From a checkpoint of a small transformer trained on Wikipedia: width 64.
Each number is 200 + 40 x the weight over its row's rms, rounded and kept within 0 to 999. Layers, rows and columns count from 0. The size before them is the row's rms in percent of the matrix's.

# layer 4 MLP up, 320x64, rms 0.231, rows 195-211, columns 0-63
123,187,228,206,182,191,128,232,255,161,234,236,169,179,184,228,195,163,215,190,206,225,209,131,281,176,158,207,213,240,198,276,171,186,175,202,176,194,228,144,204,195,172,216,286,171,180,266,203,295,222,245,220,245,220,192,256,161,193,110,146,207,305,193,191
090,196,153,197,162,208,198,154,234,213,129,202,206,195,262,195,253,203,224,217,194,179,195,152,242,167,206,155,231,142,175,111,167,257,155,257,198,194,198,171,198,214,180,234,253,152,190,219,148,218,281,236,224,254,144,219,251,316,198,157,151,228,179,143,162
112,149,174,190,200,151,186,160,195,159,161,269,194,203,159,260,205,258,215,217,179,180,224,238,210,148,223,106,249,245,151,209,217,154,228,252,201,196,255,306,221,143,187,225,132,207,162,169,161,203,187,179,236,268,220,184,191,112,216,228,186,168,197,230,135
103,186,161,248,158,187,236,142,147,201,160,208,191,201,194,240,150,173,244,198,224,254,112,196,159,169,202,273,204,198,239,149,238,143,256,173,157,180,194,133,149,245,261,256,178,253,233,200,202,145,208,171,137,136,156,154,163,167,202,232,212,245,136,208,193
121,228,196,208,209,201,198,245,247,183,227,132,233,220,204,204,207,230,249,197,210,258,186,278,123,198,204,172,166,270,223,257,241,177,174,212,247,96,265,171,202,269,234,194,225,203,176,205,149,200,133,257,215,185,213,275,216,239,121,191,227,137,159,179,177
115,202,216,220,215,233,278,235,185,222,176,246,150,182,191,230,260,268,211,200,206,249,141,241,160,170,246,150,217,225,317,276,237,195,240,177,199,225,225,123,133,168,154,207,232,140,238,230,197,167,182,214,204,167,170,217,211,252,273,194,203,236,143,204,176
090,166,146,189,215,181,264,206,131,205,231,204,294,244,156,303,221,165,129,203,196,237,220,150,173,215,149,164,267,275,177,257,195,273,194,184,235,235,167,231,178,144,235,229,206,193,203,168,202,174,141,212,181,186,231,176,237,220,219,254,240,248,222,244,192
101,226,163,157,274,200,236,196,245,169,180,257,197,227,179,140,139,184,257,152,143,203,213,223,168,277,139,225,201,193,179,156,201,280,226,224,207,202,238,191,175,219,217,187,160,158,146,183,195,216,152,165,221,218,159,221,322,206,176,171,152,301,186,208,185
100,232,197,169,213,145,167,161,172,223,219,208,214,241,158,211,140,233,201,247,207,171,199,204,184,172,243,285,210,123,161,209,207,254,173,120,206,223,186,133,246,201,179,158,186,167,246,314,110,213,249,191,288,214,146,233,188,208,166,201,163,185,204,240,190
108,204,189,161,251,255,262,194,255,214,185,158,277,223,215,157,227,157,210,276,196,158,232,160,176,172,182,129,172,165,219,136,254,171,226,177,219,232,205,194,175,148,210,192,191,183,191,242,196,218,231,299,255,234,210,196,182,163,157,113,149,117,177,148,189
097,260,252,210,231,279,208,240,162,207,186,173,168,205,243,160,186,222,206,242,149,148,212,216,216,164,222,156,219,133,238,220,230,158,227,227,270,139,128,179,160,177,272,290,189,251,210,152,195,108,206,191,199,187,288,199,204,187,172,166,155,198,235,180,215
078,238,238,246,197,189,186,138,148,153,239,249,213,202,207,184,151,151,218,240,201,213,79,129,241,203,158,207,148,208,158,227,143,206,207,163,252,165,201,256,181,133,215,268,291,194,249,223,226,167,258,206,232,240,187,203,215,191,166,160,232,227,240,200,241
097,197,143,186,229,236,270,232,235,190,183,167,209,228,124,192,146,207,205,281,228,220,213,248,225,187,136,210,193,207,146,198,231,136,181,140,145,171,187,220,184,242,184,127,271,202,188,198,203,190,205,173,255,232,122,182,239,227,285,138,236,226,139,234,146
115,231,205,156,226,188,190,202,193,256,189,206,206,237,159,193,150,141,218,184,228,255,186,200,232,171,102,193,277,227,167,186,241,218,134,206,163,268,182,251,176,301,226,228,261,220,209,236,217,191,198,145,162,242,248,174,172,267,139,199,222,209,211,277,260
097,137,230,140,207,199,194,265,168,236,142,285,138,149,222,231,174,206,221,223,215,176,168,218,225,242,219,231,161,210,257,126,183,138,260,148,160,172,204,126,153,269,159,235,216,186,168,153,225,186,217,180,188,242,180,221,141,274,194,184,171,172,253,195,164
061,229,240,243,148,225,140,227,125,218,150,208,220,184,224,226,266,205,204,208,220,285,188,222,221,207,175,188,199,196,199,206,227,264,161,174,147,183,253,143,138,223,272,197,146,196,155,162,140,214,242,193,298,183,235,172,153,184,241,124,242,167,221,231,247
101,183,182,153,206,258,260,254,190,189,223,196,184,204,170,140,169,186,215,246,234,235,146,134,220,213,170,190,220,188,194,184,248,146,198,200,254,201,161,215,195,169,243,146,135,151,183,124,269,228,135,204,186,215,197,222,213,142,229,255,85,219,170,122,243
# layer 4 MLP down (transposed), 320x64, rms 0.132, rows 195-211, columns 0-63
109,240,187,171,164,259,198,156,181,189,188,216,150,228,174,226,149,114,218,237,182,185,256,183,177,224,280,110,234,188,227,135,210,173,175,159,182,214,214,212,182,207,297,125,200,192,150,156,227,258,135,180,201,188,198,241,174,176,188,103,151,164,237,201,207
094,156,173,204,191,188,138,218,293,111,252,187,244,220,186,206,212,201,212,240,261,252,179,230,202,161,122,216,145,153,202,277,140,184,176,245,216,238,218,190,182,230,229,190,201,166,190,188,189,292,155,182,130,198,296,205,199,158,184,187,231,154,177,228,235
107,174,186,188,191,240,238,228,225,254,144,186,199,270,216,186,266,225,235,213,227,228,167,184,263,241,239,163,160,179,172,171,145,188,220,195,204,222,195,168,252,295,209,275,211,179,157,249,158,173,212,183,202,243,167,195,207,290,152,169,122,201,247,210,303
109,241,273,199,202,222,141,172,223,175,245,217,160,201,232,230,235,184,173,172,161,160,273,214,202,175,213,184,169,186,116,161,159,178,181,198,168,186,195,275,157,123,187,148,159,215,265,226,247,212,215,138,265,238,178,177,305,141,266,172,202,165,201,193,184
107,203,200,171,147,227,232,230,213,209,204,231,182,220,124,177,213,284,240,159,191,250,252,182,249,203,141,158,166,241,134,167,184,230,144,176,191,205,158,201,189,189,141,210,193,208,214,150,207,260,233,245,182,121,289,255,239,204,239,244,188,297,198,257,190
119,226,210,237,211,180,222,240,183,182,165,179,192,201,188,247,282,161,194,216,142,255,216,117,192,264,188,206,291,169,250,152,223,192,170,168,210,207,222,203,214,162,181,323,186,210,247,245,187,130,140,195,163,162,267,193,179,227,223,165,173,230,277,219,233
093,171,168,184,288,214,206,194,119,153,222,205,202,220,209,236,141,260,312,121,190,162,215,213,212,189,202,224,124,189,275,217,199,183,226,258,181,207,123,221,177,234,196,197,206,146,227,222,162,192,177,167,155,213,255,171,194,196,214,200,172,251,295,217,239
103,272,222,180,266,199,184,95,214,178,168,177,230,186,247,169,230,201,183,218,256,209,157,200,247,184,215,244,217,173,190,141,223,218,186,226,222,208,201,186,205,260,219,182,265,163,179,125,189,179,168,196,239,185,124,205,119,186,155,218,296,188,99,209,248
104,168,193,201,180,138,199,182,220,235,160,182,268,207,179,199,264,222,222,251,188,210,231,165,201,150,271,126,325,160,228,200,182,239,249,195,191,258,263,192,115,165,224,172,161,155,181,198,197,220,217,236,211,257,138,223,176,183,248,187,268,206,219,153,168
115,152,216,179,244,189,209,256,187,181,245,237,241,267,213,190,153,164,190,175,228,222,165,159,191,147,179,266,145,228,272,152,208,206,209,129,119,146,234,219,166,224,232,287,158,215,178,207,198,153,236,204,160,248,201,150,204,141,211,145,255,156,150,143,207
104,175,172,201,199,89,217,202,233,175,181,172,200,147,246,217,302,220,248,212,143,182,207,194,205,248,213,210,331,215,193,127,218,257,209,204,229,218,162,216,242,178,245,239,214,180,211,187,145,167,149,231,151,187,232,175,140,144,221,243,232,200,225,224,239
087,183,151,164,215,149,166,240,81,239,126,173,217,188,238,187,204,205,168,217,195,212,213,138,178,166,127,216,181,226,125,250,217,217,176,191,218,187,181,255,203,203,132,159,229,173,206,167,177,178,165,163,212,210,258,241,265,273,177,266,155,189,175,213,118
091,273,247,185,236,208,183,117,197,279,141,193,233,213,218,231,218,175,188,201,266,178,169,199,207,178,71,188,242,133,226,260,177,246,183,227,227,202,192,182,261,124,188,218,217,254,154,243,207,128,188,178,208,171,182,184,168,190,241,163,183,185,168,250,162
095,120,185,216,232,127,200,220,167,198,222,195,164,193,169,198,259,208,166,239,152,183,228,148,121,221,166,204,271,219,210,209,198,203,211,214,182,124,250,130,229,211,145,147,204,214,234,179,201,208,194,145,210,218,187,293,159,172,296,154,162,269,144,176,174
096,254,233,229,166,223,166,160,170,226,204,195,240,179,122,192,218,183,250,162,215,151,168,163,211,241,162,210,172,238,198,246,159,167,233,136,180,216,241,210,184,224,190,248,171,183,146,251,330,164,129,148,189,193,211,157,175,269,169,161,154,141,245,201,250
064,145,193,232,235,120,229,174,193,207,217,209,183,188,209,161,191,149,222,176,164,164,193,217,216,155,204,161,193,87,182,215,170,186,166,170,265,236,149,291,217,167,155,135,213,231,174,273,235,202,147,303,182,188,201,212,283,175,231,177,216,204,177,203,143
100,220,258,208,244,192,238,191,194,193,158,115,233,191,187,241,187,186,141,189,155,147,168,244,184,277,186,189,232,195,150,199,202,164,121,136,195,245,253,165,200,229,222,135,190,177,224,214,250,185,234,217,162,147,136,238,107,213,152,159,130,200,268,210,214
# layer 4 MLP gate, 320x64, rms 0.244, rows 196-212, columns 0-63
093,176,190,206,181,182,202,186,246,245,200,210,185,200,189,132,263,152,220,188,285,160,209,170,222,217,217,226,228,196,166,149,257,237,218,159,219,209,150,211,216,218,167,251,268,177,122,292,202,134,284,261,244,245,170,252,175,281,217,195,165,193,239,167,171
110,203,188,273,141,192,218,157,176,253,149,178,204,200,222,236,245,250,129,164,159,221,217,145,149,226,193,178,202,187,166,171,186,189,200,150,197,216,171,171,125,228,172,203,260,172,193,181,213,155,255,203,237,229,165,208,209,103,239,187,310,116,218,258,167
107,193,176,214,155,193,216,174,217,235,148,212,178,195,207,189,154,183,295,218,241,245,133,279,200,173,148,212,157,225,199,179,126,203,215,214,241,188,183,123,245,170,215,226,165,139,129,216,160,186,266,199,177,151,196,219,154,192,135,299,154,178,153,249,209
110,229,179,189,275,178,187,225,188,146,193,179,270,156,203,207,149,115,195,230,197,241,194,230,188,164,177,298,271,188,183,211,167,179,230,102,269,230,195,189,223,223,174,178,223,169,229,223,232,222,213,175,269,201,205,167,157,199,192,204,200,119,271,145,127
104,191,275,284,217,151,246,168,237,238,120,254,167,254,199,205,194,184,123,172,169,227,193,240,220,277,209,207,234,146,266,192,195,205,169,169,234,173,209,173,221,180,269,229,236,207,218,235,216,197,133,255,125,197,212,246,155,198,197,138,192,179,240,239,143
083,265,82,142,225,206,271,201,279,202,227,148,186,184,192,153,166,223,223,191,148,189,177,204,197,233,257,193,204,143,208,231,203,146,160,190,205,181,224,205,99,185,114,221,174,201,194,204,251,173,251,215,187,180,213,122,195,156,237,196,170,181,254,208,142
094,144,185,199,144,255,189,193,189,268,193,236,190,196,224,186,169,155,125,194,282,176,251,120,219,187,186,131,233,180,235,177,130,215,225,190,225,259,169,221,246,239,190,160,240,145,226,206,231,211,241,242,113,184,240,199,176,189,228,214,213,91,217,244,199
094,149,174,176,185,245,188,197,250,284,199,189,216,193,223,142,169,261,198,186,164,198,179,133,203,208,199,164,218,127,192,140,283,185,199,196,160,228,293,254,195,265,139,174,120,228,181,180,262,186,308,176,167,239,202,206,184,202,188,159,213,210,174,174,196
114,220,173,212,203,168,183,216,157,164,224,192,235,184,216,175,175,178,170,192,200,159,251,211,219,257,149,266,198,224,266,177,167,255,226,180,179,210,235,247,227,238,281,195,160,135,176,177,339,207,195,228,248,187,211,191,184,233,133,156,275,228,275,216,256
100,145,213,152,162,190,194,193,233,256,196,193,215,165,171,222,244,199,185,205,234,218,205,292,173,254,152,160,174,176,261,176,169,205,201,170,293,222,152,137,167,217,203,179,147,105,237,211,230,304,209,205,182,173,208,255,145,197,169,277,207,145,200,175,232
087,211,160,164,165,215,230,195,316,189,244,196,163,214,171,218,183,265,168,167,221,192,208,305,177,259,278,190,254,192,224,157,171,222,184,225,217,208,159,152,156,198,284,192,142,222,211,255,158,234,201,276,165,237,163,199,234,168,222,160,233,179,168,147,194
100,193,240,202,182,177,188,234,277,224,236,179,158,206,288,163,202,136,168,174,256,192,161,207,222,172,130,188,265,204,217,243,197,193,162,233,183,183,146,160,207,173,123,155,266,210,184,154,205,179,91,161,242,242,206,158,177,165,217,206,243,223,138,273,197
106,196,236,238,130,144,162,136,226,221,206,223,151,244,162,166,212,245,149,249,123,195,205,111,140,201,200,204,197,219,184,180,126,201,260,202,236,135,145,192,152,162,186,199,178,158,185,216,160,256,247,177,166,244,217,223,110,139,217,180,235,216,156,204,207
104,180,212,260,177,179,182,111,233,143,195,188,124,202,193,162,214,184,191,170,245,200,177,247,237,228,183,248,223,185,201,192,190,133,210,164,227,256,243,183,158,159,184,205,275,180,163,199,229,213,173,270,207,265,225,189,209,274,204,140,264,88,265,203,223
060,154,137,115,143,166,235,143,318,220,216,211,167,180,146,233,147,176,200,248,172,240,235,173,225,213,173,207,190,165,186,181,234,168,203,199,207,141,217,272,214,173,144,130,172,242,239,173,242,218,228,226,198,186,166,246,253,161,123,221,233,225,215,203,156
104,237,197,236,233,144,224,193,263,194,146,164,188,182,146,232,175,181,155,191,223,247,144,223,258,230,239,208,197,129,151,221,170,177,225,151,209,232,190,152,269,166,200,268,90,183,233,251,226,131,200,158,230,149,163,194,164,179,139,180,182,146,177,211,150
108,201,182,165,178,175,301,181,197,197,188,157,176,182,232,265,287,230,211,173,224,152,227,225,206,201,229,157,208,140,282,253,109,223,182,185,247,192,119,170,192,173,180,198,240,167,220,166,192,228,175,187,224,118,243,155,173,143,221,196,165,268,250,167,189